config = dict(
    hidden_act='geglu',
    norm='rmsnorm',
    rope_fraction=1.0,
    qk_norm=False,
    init_std_up=0.0376,
    decay_fraction=0.635,
)
Each number is 128 + 24 x the weight over its row's rms, rounded and kept within 0 to 255. Layers, rows and columns count from 0. Numbers have three digits each. The size before them is the row's rms in percent of the matrix's.

# layer 3 MLP up, 512x192, rms 0.304, rows 23-71, columns 96-191
108:164123104076114144151091134148138146109140135113132146149122100134084119124100183123155119124076163129143164137154171110155133115075142117157125133158096120087139165167093171171138147160119131172130135118175136144115125132072114153132130155142145122140120142159137122132123104130115132142
097:146133135189104140140139118154155140142101116113195116123144110160174148128107167127139145112144139120104135148161128085132119138134127139132134112098131092146127173110122147133114093134086072109116150125144130140144096131114089116088163133145131119113120112070150157150120125121133129115
104:180127126126136113109168115153099084116144133164134154149131153107098129120184132166151099142135128158105141173142118127166111103137106160127113146123109190119135137106103129127102143094132129153118102114077111141169100150130138152129133128096115145103148144103133092133123109114085114111
109:152188105104149137132107095142086181115088125131118104153140119140150157120134152113110157193112145104111099129134124114154084144120160146144097132160127126131195126156114102102126129146137098098120116144114138118148137076110109070114115083093126174120115125126093098130159177127174138159
095:113149096120144129131101094095114169107118101149101080112118134131184099101121123125123129154100137128139127140132091174096125124146128126112099140140106119126148084091115125093124122136099128156115127142131143109126159112148149142115132127098147106116179151167128135169162124159165122089
097:122105143125126159157128106089122144109153088157136085155141134159121113137154082139095150141122101126188128124144097092107117103130141117111152099115182113120121060171108091125141116185113102106169112125178156130104128125168088118127104164145122172133145145140158112113152121159168184177
107:151139121114124115104151154122106124140126140118178144129126122148103135133138114097153112108126109143092154138164151137140133133126122140122101158107120149146122150091087105110118066139155158189137145178124129115164082123122153097121070173139135182120168129093099126114169112088106113094
094:147122112139163137100109100107106154115092136115118098091103131155134134106126150125105157109132146065081127135133096109133134090125135144143135137129140141136103117121187106104129165090139125152133163122128129118128112140130134155126117159183145105164090132131162165090151171138084166117
109:135148148138120123131116128106146135146122141136127089120141113085124135140124123111100111077147079171158093142105164117148162123140119137134116068125150108062137081115122123110171178147109106128146106147152191146155118112137121076157072134141125159120129109159141131123111164124136132117
106:097176127128136109125151104135103143131155111081139173110111118125113053162151107142174085124129059155106147156108103106120121150102091137157097134143153136128088128138117101121151148143174160120145148128099155176107129124142120130111120143061125136183136117122154087109122117117113128117
106:151142138147149137125133087087088112101150162134144138112115139095133119109103092132135123167145140158137126118107148128109124125110133155122138122137151111166089106110096054152086163166150125106131122133166190125166113131136140131072116130105092168119147161111133103127144096144117158152
098:118115105082154084137090092102113081160146102145121175149146129157139107135115118146096176100163140168129126123127126126162084162146107127136116151115099132130116129133112127150122127143104127144074118147105152165163092130140132132085131159111144091091207098107097148118120097114151123151
089:151119133064131128104140140103109113075130075196119151092130136124140160114097122140112174154125103117095133086115173162121122157110138173143152128146148125096091144107143105085141124140106127112139147115073103133138083148109112104120133076160111115156126133162195105111113179160107098133
107:039124162143142167154108119120097123099171149100074142130098134123104105178153104116136133121116121111151117075094159118149112174150105129154121128132127091078148135099132091106080163143129088123139138154147114142146139140139126185143123127137126098103117115082080118097115139150134128113
101:121085146093151115115160074097146140136094155098185139103136151107086085112109120111151159121135147123101159139132127155135132138139104109108125104104117108136130109148144163116093096147187106150152102140114131119114091140138128109111169128069155100116176117121122118126142143138133108136
100:126127162118109114144090162158114198116114150100157182145148135141156132133137148106135108145102142076150130094123140116115102177135131161137149140149132159145145114110139100115108129158151155129064121114148097130137115129125137122117119156121143117134143182152125102157070101092123152130
093:157120127116126190077121136132074137170169133104115092110128167154147127151131125146152105093114179137117125111165125123176122116092147129103135127152106128097116126086125121153119139185103107116163093110150106149162114139113134125138130144149090122093151128127137142099151106138095130139
117:111119136113087121133110157110118120108090118091122127153137112058109119125094126176153126135161102164141091114111141096117083143106139114090109103124125125111104119115138111166178165160145153112158131138133160195152150111117116147080079159140148088132137152112145158120133162139118105157
097:150130121134166118131146131094133120159163145132139129118121107132123159119107138165133176116132126128136169140168112133104187128135091076113109146079098106147167142129137139134092097116132103103141165116152134153130111151168116125107134135142132118111132146101086121186098101141141142102
106:123146106126145129138124112165145144106180126147136135102159115118107093096121184084116134108146118108168145104124155133128144105147097145111116152147171104139164087163125109129137115111134082081098144103125112131140081136129098145087110154135102133163168135146135146152105154124133153153
095:143140122088145112116155115145133105112084095155132127101167138125160125119132132108131093210122148127119156125179131133198114174149158141139146115140170109147113148134127112136115120143147132117124206131148146152143164136113128167159120140091119112085162117161164138099101163103123115114
087:100106107112147168071099140132124112150163103157081120094144099136140118116135112113153086105123115095091142129140093133160120103135122152101082142115145135148111122167107108126163086163118136124123156133126152122097148149108118140121163149136171154136159114114087172140131122152135115075
087:155115107147179132120138148124113101134119098118121126131153127127105135146135087141110136120121135139121120106141094129107125130144079118093159139120131141103123147126105130119131090111111100113131126135135101135098153116125130104141105139117140161156127140108111130123109194164111141073
099:150167111118132096124107118103152137125101143144132102104138126113151138148111144131143175124132126090117113122127134114189100111150155119136126144138066135097103123096184133117113134138098129159107181126115092111127127145117133100121108093146178136113089136143150171166110121139148179157
110:112129156119058127089145132123154147165106139180121120094144110155133111135143151134151142148149121155086124103120099132167149129143148114157128099100159128127121145118149125154099134142155099140140131115100158144129090147087165095122125130163131146143183117154150172115106086102141149096
091:126087091104148155127129112116110154131167083132088144119140126116162092111150144143169114147138127124126155124131119114117130130125135130158136134098140140119126153141117116117176111130126128125200157091118092125131144076185146157136115117181096140129088127092120143122141116118109110145
106:109116086129093101092127143161105128161105130137110125133170111156121156105108200087106161166126156135138158148118099131113174136153115150103140123128132127130177114101087129137130124189112097095121089130108103138128166146169135144150139158090150131120133096125128163097150113157138138154
094:154135129101081099098174094131076098102140121124102126147123148109110105145126156139107127143149120106127106143123154125154141131143084160125108137108112151117120148088122128134165122133145107149136147146130112164126097195067141153091129155121113100128148123135151152076129103132122155148
096:103166151125124061114136179135124133121118115101172148141162083118095145131113159147129140118119126126129132161140063142100129109121112105167114114132140107098141110123137098124120141115130171136143132117163149171174136114105172183072162148129142087107120109114112200073106154147115131127
093:138095142111143103175141141083117102116155164151138125112122137131113125100147160099147110120127119088117111126121117103129150121162074083141154159101099123086134160099118137124116112150121119111117142108176119120170136130119103101073133193114150089117162131125102154106159125113141088129
099:139147127121147122157135158147155127179177180168139149125157153101113120113101103118143109148164086086177132159127143127117173075103101131160120193111153107113135138149163133125138140139131107164109145127128097168104144114164145122086125129135088134148147125145132115161107115125084110088
091:127095145156107067119125104125136127185151170151152145092107130122154131099133070108131079142141157154131122152133115124089153139155115126146127089152129138135118154128081140139153103142092148157163108114121119145148127177143121135126147095156099115133086121102098096120150133054117128135
093:105135180091125119143114125107106092136089142118137101172090163171110117125146138105104139109072107101123110093121107159128137087105129136146139138142141138102150120095139095125129114159140104127107112086116102099104173144185082123091094163157114125093127094139118165101128119097139109168
122:139112136158103099081125124134108142112149151134114119118150161075177131126096158156159185076139152090126123112144126108157124167100134094114141124118120126126165107127066131149156090134108130158151116178111138130103161096120102165132124140143116146123145122149127137142112157097142150143
083:172115138137143103138152132118118105092094139107161123165159130108121127141190135120158110097124163105177087102130111114143126142121114151114162121132110162117159154137098118130141121109132115118159145126136159161123169097118163096069133171158103128089149116125154154116144159175168116138
108:089152125070125125105157154094152153165116156095125121133106173129181137151145168115141131116117114166100105077119155085153119130128120140107109123167130167125161116157126138149127163123103078134129114142164127091126142101134151100155093154170137183130154127125170156129118128076148113119
113:108149150152110126100141117142096072142140088111159128131119140165131139110133097107164093123117130144146093121100139103119122125119087179153109084110141118142074111075136167105136105126139160142173100132164132100111109136131132131127142141109132172146156097095113113123152106055191131137
115:148103132138153146088161140162156120130124101133120147157085120127135137181113110132120100151103110092139101168156104120142134130126163083117137128150133104142134102083164111113096062175139162111177120142116120135176117155131094148140126149120163106096134103109114143159118064126161134173
101:143125088114120071138181122106131175147172110102171114080144107109140148096176084130123167118150162112173150102106137133106144114121131109118129158112149113123182112147133154122125127118132119089117167108153104101144132184092167130148129139094136135150125117114100128148126165135108136110
102:133147098124113115120131123116165099120134109135124180098129133121134138128169117163059100172134130123082127119119150173105153143160141120122132092137135110126111128099141099090100132156142124105139102058121092129122099150178107121136139159130136085077104124137151122145155090122132091123
099:102138134137092136100091155138086111141107155111148088095138123122166163111138119114088096132108140134129117145098143141157099127092148120126159125137118153143129165152128115170148141149115122121123092107106129179158166116125110104113147111109097090158133134162125127132103108073105121101
091:147075135125133164157107131128092140108145107102108160139207103203088155147149133125125121098116164129196145104133095125112142115097135129095153138073084139160131084122119132125118120157127165092137134134094157101119150136119167101104105103134145102128128149155142115109101141130130127130
095:119129134160073112150108120133133081140131078103119155095120130140085127139117140109092145110080147166125125120109091083111121100119103138121084131116132147126122104130140144115098155109116089108149080127129122114103097109095129177111157150090179115131139159116096169116140133119191114141
108:131105103145131137160157166110174134097131166135117149155117134103128159125087183145141138143153093186145134154115129151108136131125133128151153149129118087168133076127163123115130124126125120118194114125105174114141151132182123144156106115087124120115110085147142114122142149087156121139
087:071106133134158148124137103101129119099109118136118132136154117112128158095129095110151186155134116101149154079119146118165155150153139108133110117100119165147171099145150158092103090149118170145096084114127120088090083157112090172092092136093110082172110136159106142153143143107142118151
117:129116122114100163120135110139148165089168111152163113098131131097142138114113137148113139124137103146119154115097098072113117082133142106114123072103173166141154152134129135152140096134133126143119101115130107145108108085133128087080123142153113149125149120120058131107142097126136155156
094:057152116156108091121123176135174169133127127132130110138118142115146114110103149115119115113093123105081116096120184111140130128110152114080115128125130112065140141159104116180101124135116128072101108112094128141103112118108163147087158146089135130113131130173062093133124080144099091105
094:074096150124138162151142082150123124148128129118114139126127125130061123122146182150125163142102114154130112137131112112123137146114113128113107139148137132088131185084094142161063141134141127182116140142080156148152109141130126135118131147156137089101132103140139105142141163095139155145
105:115089103134131110144133107151131143107105158085106080114107119114111122152128147162147145162162107120142116116134190143153127151142128147129184131118127115161116160133101107148147085160102127079129174158135113130107133140133095121151135092153134108135116136144169140096113148142099145111
# layer 3 MLP down (transposed), 512x192, rms 0.285, rows 23-70, columns 96-191
094:096131104149105134126122052143102098142121136099146144115159135084134155120121167189106107152145155083152112137120101117117143129128136117135153102086108167133133087166101120105154145112139143118126111159156100147066152162118115132122130158096121122130134116112121180118119150152118064126
106:206150120101140133129128119140158106104110125101114142110154141098128097110154106157116141139177115131128119150121141153136073147148126110117122116126123115095136144129026100126133158126140157159140144149188160135132124144133121101082112144172161148142132129114165102151132120102087158146
103:121138143155116154140152134126123150162129147167139149156123126138159095135125169135185123086053123110121129125120111173116115102138097149111144134082091165137129186071119145150120154117157183144122160121132090174157107152130155148140121105104123086116131138101127165137145104135150133121
106:154159117130118180113178124138172146115126118141110149131153101145108148121117131112108171137114150154121146148088158171141096134113114110157089109124097137151160169175135137163152116096066092128127156152128138104101133159102096100135153142100106161143132126153102099138176121125158137137
095:115129095103156098128139119123147123128113170130119134138140096133128119133138127097130134153134128150169162166095108120130184119153150147126121120159118109113088123123114119124122115093122134194184069093134137123141112138075127142177160114123116094120131115139114134151136111135110130102
105:215100099123125107141180113145118112162136090154119110094113095147140101144124130156084123171146145136161143154138126114120117068120119119112137088114166159131121134212115108138130119155124109153114098144145087139087081130122109122145119160126133118138129127119145114132156157097161128122
109:122112089109079155117119101112108109112121156162178162127136137095093183127166153134158107081163080153128170128161154156123143129127127124166098100110131139153109114130138165109088125158150141145167181119133139137129112133113144137128124122149128156102108122148138157103147135120118103121
092:090135164101150151141103135136115137114109170149148094097126138151139092153129152102151152132115102127130107158100159121123086122138137121162138130122121134141142161155136146156147147111125139158141116162133138152119110120102119109122131097081143116149110147166096171112091107151125138143
113:139155140116115154107144144166144135147095121095166098113173136123122158134117139108109168103146135170149121100082150123110128113114104144157120135107118112115131082122129078138142142174154130121090086119080137170119073151109132076116130149140128158102149117119146119117129110108049151130
106:125147126105148129130120168144140136163136140128106142161115141124131113099165117137157106050096117098143176142092163147088131140139130128141154105106195148141124113180143101113143126123152168134169094141073107110129144122094144128159146148147145100130172145114131124108106166136104144076
106:140109156168146114098166099108113150133087135149116129133152146132112100145114151127127068124130143105113088156146094143142129119099113159126160124110082138136091057133146080147150113110127164164098126160148074107121135135075107122124113101137135121106081180116130149145123142156155137155
102:125101121119172102075144065100122108130129101117143092119120142072079131126113142124106134112150179140114117087154169144138095139133102105118105098094115146121129083151186135142158138144165167127108123114091091093087123133107131091099097149149107138152167168130099087153089132132154098165
105:125121159139121142139154130138134131122168110105158148158122130184149137098123110111145091118135112084117143107092143125086134142124095123157133144147150132116124179151113102133100169182149132168133171074127086130126148137161085173164120118120116133106103097125117147104162121130156152115
095:135102118109150113171118164102155147136101171067079141167133110154125134097135136159131116114098137144119117115138141108132143134114138089109088146174112118126126129145071182119117155092136135181134125132099121167147162120142149090047106138151098150110142153146133117134126126141187165126
106:149074138097164118163147106149148192111113091084106114136148140120097090132118132106126138124117071115152158144132098101129131136129177129138142143150149168137094157125122118163134071089108145142145097116142153131118164103094107136145116135099125125116080124094098090154127140095107096128
098:111143185117114099146142120134137151132145096144158147089139113150125129163113119107073102111090135135149153134091122094107086146100151169122117124114120116120147097111117121138114105136083144118154162128153143140107164100151123108114105153151189117143131127132116127173108118149131127118
102:117143137116125161097192153107137129108140123150104138155158121150139147124142105102148139107110125129155114113124116123097064151125133139121101139118116145117117156142125120133138128171147091111158123149106102104123075113158121126107124118145105160107147168142108117149175161153129100123
104:129121114131093157106117149113177126144109085157133100101127138159114155148111061094107147129086076154133090157158069092136113087096140132088138129160151125118110174134109128184161119147131112114147104155139133111130133133128107168135107105096132117117156145109154125145110138143131163128
099:164158153134123116137113138092113116122133102112143137119154116100161076129032104147122161118160118070136130095137150153107126125140146153131135160115141084097114128169135169138151109124157104103116145153117130129109145090170094138105109124147129154131110103121178129126152131126116118149
111:140137119150162101106139122115125158135135123165144130108176097124103106140141152110112125120114150118142122163136110129147124145169124066161132168124112095125102121161120103123130128113170152088105170123154116151152132136152161127073097100117167120089134149104134137129143145148142141083
092:132161142156120113146092093125103132135135134158164114093154132125171127155107140149146084188097102110151110105114143146119150135132094121102167126118104143119156130091142151092127134143133140184136149100090127122106177108123116119149136149189100115061096172120119161120083094108158119155
101:127142119111101126123146157149175105127125143158150125118168155163107103140166094163075161132099167085125113093105099124112143144122135095148139151134135141145088152138143102130149144110099118117107140128107154163105095084162166068083134124117129119099091153177128107089116123131151136139
091:130163137131101068139174105161109101100118104130113153115112091105101117135140152107156112143134165122123129121116162130163111185151081144111091117142102152144170156148103114119147119145153146168129162101134177098121137116114112168151108108113138111134127165150121131109100122120129135159
092:094126146125156104143123166102121152095189119119145136125121131157136143163127130128120132149150116133119114121147168130097134143139093128133166131124111094148167150200107094084131125141122147133153082118121126106130115156079091145160129144091091139135124149108140083092112157144146164117
104:083127143117150117139097150161096124150121145094115122090124134184096140114167084154148154121138111131121142104115099059136108120131185111123135049111110129112120107149130120158124111125139122090107165104119124139148138104120134134150122176109151120117142135118137139121109117123101102106
093:141138138131131117145102114122181141145109122155121120164168154148131115174154135163152101116131109127095144145149106152099092117135148137145141135128121140120155106118136111174107133099192089140136136087157121145142088118104156140101124100119130119094152119144111133149121192143128136089
109:154148145094115092090151124130062124111122140103129114140101127117166134143163131065174103108156127127161111120141124096148138091126130110091092128135082127128134144129127100124121119086131112122110129131081129089103118111151117131185119102160150126136084145171152090123120146152143130133
095:115119104108118169112099130078084126140184120135103129162109164117128096126099103128174125082115092149128087117120129124109103147122131121136114127110127146117120112103153148108118173113177143086155132115106179130138150158125126147137155124117156112148118169091154143151130111151134158081
104:094093171147170156111096110096146147143130154152153166103152162155162156136116093141153128094180106149122139110139132123147160155115106128114109123130133175128106131161144134131179115152164159102099145129104091163149139166126142103147127136148161082121125167121148142121133147122148145118
096:128114090136156169138135129159123163117117170118102165117131113198163112120100101096135084138124130127130171163151140095118133123152157121101126084126100136132140062190116145148087097096128088129112159118174109143149144141167127152113123148115138110129146133144118112134123187149084137104
096:132073141085177131089142114141084122146129133127121136158149129133123128149088191105145110130158130119098121161108144110150099143134148104137115138146146136119147106142099058115137156088144111120162110113124096120096144118105142132149099109139117117102140113134147123087122159128104126180
104:096149160154147124115134132129126154137118114159115160148142150124144119140158135140122142131122153041106131143138129112141134118121126138104092186162126127083100140112118093151155118128119128134144082148115118141142158113122130157149091168133115099173116144142155123123105098164132104113
103:065105121100106075140119091109143144083140074167126141153113098105131121155163128141102136109130180110126116105108146154120127100105101177153155095114126085138135154174143111157150153093158108135093171161130165182139132123150115134128112095141107129127104159136087136093160134113097102141
116:132128148123123119126133110121109090126113094156164089149096113093143153064130091099134116096131145088146134107145112101075103118150126193133118124109144157140121123137118142142134117144054142125160137105103127108157148132103112135147157093092118135116166086134086156073122141144114092113
097:094092154089138144124122114139165109155105093090145135125094129131146107081125175110121119100116133145091108138147121125125113149134095108130157135154081084117119118133130110120140123075172100064173139064120157134123145140144142086148162142151107147097146152139128100108122136089101143200
091:103112114155122134156102147119142130171170128129095130165112116105137116123125141152131087087143185121067099105159111137132080088154137164131129164131130171126137123091103141135121130169146117121128174122122114126116107149152095122099128166175120125121130117100116132133126166078116100110
116:076156110124133157096143118128125122153100117089099181113117118120165172113167121114147125116190127102150148158135120083083136153132156154158133158108150121139104136143057115142098124166161128137155120119161137122126099098097134136088123144112136115157115121103098109112134129109074104149
107:147121125125093110133077088133108131133123101159108134119118150121152103126119133105126141132086116098136127164147132090113132113172145129157150125108165118121110109082145138160116123144128164178137168163128113104142127142114111172155116094118108125145139138135114098097138132117110141084
100:118109095131135100120150152160135136152155141119149148139185196144157155110115118121121150115115128118099105091123127165125141152116162121149153146141131134077151126136126135122117189135138112130134188100111086128136142158081131161158103137113103133087125114131088117144135150114153128110
106:179186134108119131130110136145115118140097119108085119105150112134101149131145105110167118093122149126110137147146102140123161136099128101141171126106141127118158138140121136125169081092172154146134141133144118158130113154123145122120150124126114162126193190135099155131154149091105141098
106:126107103125137109128136104121135157139183157139164171156126153150104130090127093140125110134147121138128132152098070130104089172152134154123156104142154136127131121117156154092138091109146121157127167144134152101162110087092144111119113118147131091110119141097098108146110098118108159130
080:119099172121111138110122112121133153121110172127146128098075140155117167148169152153139141121126106087082087132141161140145094126137137121121084136150124116104132127107121128111142122109159135149168117116141150177165115118136173140144100144134099144140091134144082143128144131107154154096
100:128142144093119149139104126117163081135117117120128142085129100165085128113163127131122144127093154146084132148093085132082126106108134104141112119135122123119113172132126129137093139146085148136141109114149118142122084141097140178167115131133124120124129180153101154099132160103109121105
097:143201117158123108130121141130117141051110135091131133173116139123152159120118153116130122127148143154113142136170124075128074118087071148140134117086123132119151145102106096100144132134128080098134127156115134134105137152148163110154141143090146081106137115136116091084120163110133116108
093:145150138150108104109096074164121149110139110156092110143112115100127158124159113121132097127113159132112177104154142167149111096125146120153169131151125154117112092115140153144168139107146111168155157161139153162093161116110147095151130100065134122135099138118094112147150117165130142129
109:153106144127109107136215097147128148090130122118116124119133110116105107154077109099144092134093105161156134101108137108110167099167139113119131129106128154143122179091128132134154149154072099131129119088148140127138165092126148076159141095123157136124115104127140131136131113153118147088
097:097092090124141114120125084144129180130126114117149109103119124138154128171113129151144107165122142148159141155105083145161141096125160126137111154127145121140159140216163146224122149136152132121121111141119157172144100121076109106154158098117130106116162123148117127103086083164139105120
100:141133116169156117104157093139115130112137169159153170136122129127113115136103107179102133127128110097101121166119123120153170126148109074124151128128113086131172115170121141129091178187156150152160087099136094116144113161138128168124144124115160093126129149111111165099128121123163162139
# layer 3 MLP gate, 512x192, rms 0.294, rows 24-71, columns 96-191
100:170127182112116123139146128154129130132115157130089123129158098127144136172169186153143123120125123072141155151184166110117110149136108101160117159136115092146161145133134108100131090121122110099131149093117111130150073142172138128136130076135132126153100116094114134125146141141106093121
099:089112144112160100155101120095146128164140125095120141164097116198161141140105105100087153115105127117157122101172160132160120148122156152116136130095165116141119139118138123146136104165137096118147140137154152117085109144160125115135128154140144156150092123159107180133147121117182105187
105:160134166165146122141100153122120142136135122147113108167130142136098165113106097155121133115123127083108163119158138135151134116118116126123107120072128133128101122156089138148162125168136092104101142103142114103156119173111104121151100172119119127168104166135080168130145108115127125114
096:170141142118164131152103114074101108146107105113139133141098140112132156143108161170140133140119163134147127146081134092118130101149174109112131131136103125107134139149155114114140113145161162137134146158142173154155096159102118105139114146116107133061141131153132166151184125148123122105
106:108095150113149096142122134151131173182132132127096150124158115125104133124128148152116159136083108111144118098126135146122198119143136102145174095079130098151132124127098109144180160142118149144125107112128128116111154156118135151145084096148155121155098152131105109081099107102134139095
106:136174140172094147100138157135135088160076137104102132097115093129159125187075137117106130152143125113136118094161037116090123126167162148135091134149165117108136152117135152150117116129150145128117111110137106122112122130147096114145175111119125136137162129113134133111091150182157128120
091:145164146101171116105111072135143114143112150120129162153090134094155151114174131132116126111128151120097125087120111122111146113147106145127127137090090145158119113195139116152125090094161142162106132142148126120072149173129108112131137123117096165138114115128130121154155143135085151121
109:143136117100113115126115089136122130096130115140079122151123154141168140115085162111155157140144107115138157104118110150171096174128161145128149155142117146132160159151106109155168110104172135074133134144166089166115155175108149159106138122144130130073129091146113159134142111148140151148
108:158121149157123147107150099131157138135132104123119148125119150143144159168171134111169116130143154173116150099126097111122101117172123141121135138107101091154111167091144154106156118106120144146114118109124161129114122084150136159120132127114128083085133064126105150102109116147174173136
102:142122142106086088118160103123140120132124121144143098157137124169124165150096123131098144109142128154101168112095061129146104129106108109117103152173131101103131082171130157123118148133121099141139114134137066088105134149170111141112064143126114126114168148104131152137167121151147112093
090:121142123121142097107099123111089138157137155157144171126118136102103102114126103114150134191152147141139100090106099107150131162119159095120122123132114103118148111126122136140155137117143118184073095127149153151100076129158086148108131107143143110132145125089137146109158134062085116118
101:185117102108081125119176133073128129109160088170145119083119161150134139150112119138149143136151089068091148134087143174121138124104086176135131090143114141135138117116139151157196110133092137112088138140066137156122124137106124129142176090104123108175121133133148136137125167150116116131
104:149116151142092128074170115134185107160111156156150143154132144140092152092116153127142145116154127170136120111149105124149105140144157128081072162116110102088146097144156118162157088119135132120125145143126125110122099127114120098142151113075157131148139115157120143167138078123137153153
101:158109161148121138135174133085182120128121109138127120125135158164105085176117147129150127163160127108096116106172193143139109121110168107059090155183125126115167118123112154139136135139157131166112114107135109137122087138106126119125099136115154147159117120094108094115140122157183079125
105:160126120147129142119133079106137097114141136095095105154140096147122102148138124144164127142117115129117139169130126173153142107114117132135118099137106098134148107134114117160120150152130101136135143086148126117140088142116116145121166142120102130109135125141106119156133145141088099126
103:123147093118119088140137084099170133107134093118138105148091120140106131142138186131167140126118097117125113133107127101115156111142107158122079126137111093141118086125143104131111142122110108104135181106134129126158126124138153089142180136129149140122103130128142147152092116111097096148
113:144112106155115136176123124090113101153105130125132137089138113163147116137107114102154158128057127130162107098110147107128169128146149101135116126104116132066137115127130147141167138150169183165113124156124096114115106108120121151109119141141174129112151126111109123116101115131114124132
098:161118124152087148132121130132147143119111125109126128121132114086121118102183095130124087131157134166126140077084124115117102183174163131152140152123153167135137151139142144126095147142133160144151137100108084157122146117155192114132120122164147129086109116187117120158153130118120170116
105:154136136120109122135191120111161184100103110130074125150120150108148148209101118156117154096131117137068116134131125117109147134161121145088143142113152129151107135111140138106149126097134140119129177106106107136138142116109135159131192095154140123119174126144140128153091135084130155108
097:149101135109131106151157161164141118113119122157152098128153120106158114118142096166118148139158139119104162104130125125162143174164114142108107115105146110124145124176073142147137147162137135109134130087163147075100134160157095161125136138115105120084140121098096161138118131149108136175
097:124119162141168090154105139096105110135108155119094148114123133131114090174127130129135124107168117117132127163129114135149166094161098154112178107093174146155133138129146119112151078145167122058159128128161130169109156148120159142172185140121206127137137119124103162130135144126121096096
081:106142089132101122127134116125140144117138105146130127155178127113107099111147172126130144110137124102126142158110128133155149084110130085195089156115117082164140113099120141134164126138136192125156147122139170125175099102139150099153141116107113123097090149133145109142181136091125105157
093:144157095135132108125150109121086125121096132135174121137127152111120124134145100133118116074066148158070133092130153125159142120164103156130127148128157100137141112117145151119124106127159134116103141107110112146146124113150150112182119109132133148125160146142086151109094119099100111120
097:151183130101130094090111172127095192108101133134123130112175107136134126123144119071134136155132171149156150108135120136133113112111086111107164139119132171125152145116120143194112120189177133106119137159136112124163139138101095125104100118104154080141164144122135167121117094117133120081
089:147100130135114128117161163116141127117149162134133119148100142143105143135064139153127091068189138119105139132135129078126099147134112102125101081138105117112160138075124135130118130183139125076128136112094146161116101133117172132123087077102132119106129109123126142145067104107139114131
112:106103092128138106141144126118118114166114126157089115110145164154160159115149135145106086161085150086122192087144120126117149124145123145084161162133133112127135130118092122128164122152090088121135102135122154101117135103112115098132126121097117141117156100147105147104169143118129135136
092:151113111091117179106138119129180170115097105131138109141108124138111158080109101101128096109162142152105142130111157098142161153089142141109131138138078173133125126082122122117105157151139133085145169133187133152126150160133127153127122083100161093122130159109111165138137110136160143149
096:143142135124133129125133140106136161132113135137136104150145096158081127120145147159130123134144129143130126082120096134132115108117104087137104120133122105125094103113131108126116144120112116086125137160130139127150111094097129148086161184159113070144161135152109139136154158111100095124
102:124139111098172139130148163088100157083151107142118106126112125090169158123135158126138104161133168128086146148113129118192126096148202089138119110153096131120162143101118132154123139142140152176145097117131107122095122101105118128098128151155148077110158121147108122135107133123117118115
105:106100095155128099116112144110141105141142129150105172136161147117084148162162135120145136140153144173126127142143096095137103160110118126156121113195137123159124104149108129049125132125132128149122115112148112150140135178138118157097137139145137144090123105127130118140110136091141147100
093:153139120111102160122133170101161153123102151138138142156147154118153141137109147154115113145110128132097168153145105111139131129108124130141114123110140121114155100132121151148125109137138111110132123147116116150080115148124081109084111111124128104134179099186130142087061173158112126130
092:167113137140145132077129158077133092129162136150121102165150113147155141162113139136110105114109162083084156108121123143117100138081075144117125119134110134166156115148170116130179128162153120113114137154140157142152140154121135094138109128138115141103103185112165190077158135117106128139
107:116137155117166123130101109143147127161147114146072118133114117097092134105147104091111161142104133122160113144118114131112140113162166120117158132128085140164097129125109111110153124132145110101133117117104141067118131156144159114124120145142148115121151142094073149117144153170167111099
096:114122127167125076107145131160113083105133105105112152120117126110148174135159133115142097118116126074160099061154148145115112116127126158095162152148113091143160152129095162128128096099157121135139144168102131125115149147130150094091131164173104122119157113108143136188112187139163072154
104:165130139169112118160129095144126123083128119131128142111161093112096148127149090154116108126162130116161145098140136141141121120139109133122181127136104087129136147092158124127117096126149152127107149129149130152127138170131118169134147136088151062115131105129112111180139099159113149146
109:166132132158107109127176140125115114101078121151136134145174139127106130147117134135162149117090133119127172139122159136153180118132113118093127104140123138145103076081145168098131128145157167108124138117122111142149112154114129106154126113183141128086158110142125140086127079166135155114
111:120122132119092138115126119130123093115115093075132133148107117093125172140125157158123101147128127103081120132137163134168115106130113127117146147111139075151131138151140107122090138125119120127137110139139120132141098187122086081125093202144133154109150167140112130134105127107151095127
103:105110130131091154102136135121124121101127132112170161144073127102136140119114144079145090141122128098147118100146129173143140119097170118135122130160159181123100127124106152177127156149087116134150128125136081136147120139101129148124115145172108147116109076162125176145149096128085162126
099:114163116196139121087132119130114172137114087121107142122121086122138116125134129126109122126117109105151111140151106173149130138154160121120158135108129083132166114130120126113120150144108164141086149099156104149102123148090129130136152124166134164128152122105093121147125127143124082119
098:138126089180147150147142162149111084137106098149096124196124171141079153157142100088175151113139135140127138134109132143119125123115145133114164123139119110157133092119094122142124130137141181151109168140155158135121150178150137158126113124100167133107150168168145101108135120116117112111
095:116121132120137143125115093098118155150138135113143190151075099172113102110175121168164089112114156122114124097131094104117153135138142173107123098110113169107170135066115112169145141147151125134128129123185109155140130127114154141080103130156122147135091119146110137106142154112139083092
097:156123129135140143103072079117151116121159104139119116113098124136101135100112147119120163148128108111080099113144135126151084109093145135105131091129121114129132132101118132150109156130108132141164125114145121123087163109086134162142102155154090131112173109105085135129153133132153126087
104:128137095134137163151123117140146113140173146123144104146142140128121175159121079093090130136119169094119083124101101124140111144140131144120134129117158124131078124111099176127126137124162138181124105081173146159126153128080100137104104132133133113135159167123125151123134108091159142136
089:135110108125126123144134097146136174135128130126136103116100131096128136155097161132186089116137088120101073157111139153120141124129149126169132109126106109156172152168143153104143129152118132166123147135083139158154141123117092126131151152159103133119152105102108155106119142135122103156
112:135161153102160124116133120077109148149156115132113111148111124112129120120143100156140099133131135152106135087177168126108108142080128154148136136118144063088093102104171138088093143123082159131131122156150127098108121135137074160156135138104104128136120128089103111105115135100134114115
099:114150120117162090125100142155125095189109122094114134140096099128130132121123153109158123103142122120114097084141115077165180137139109110124106143105135135085143163125126121116126083127102151118108111156145147106155151157172130106119124136168155141129173138108119151087141105124112120076
091:060128128117151121073151110119123104125123132157141112163123108162071150145185160118152133128088118151132130136172103157106124111123101110111083096113133123104179163092078146130113138174148146130137120144093066150124104128117122151118149144152107112102141143130150141168125146142123127095
107:157134146127117111090141144160086194151134168096146146082157125134109130131119120139116146170186124100151131104131155161103137122115116095107158139171160128132124136107125135158126110138113135139169133149173105100133160127157137127165109158108136135158125101102089115118139154144140113133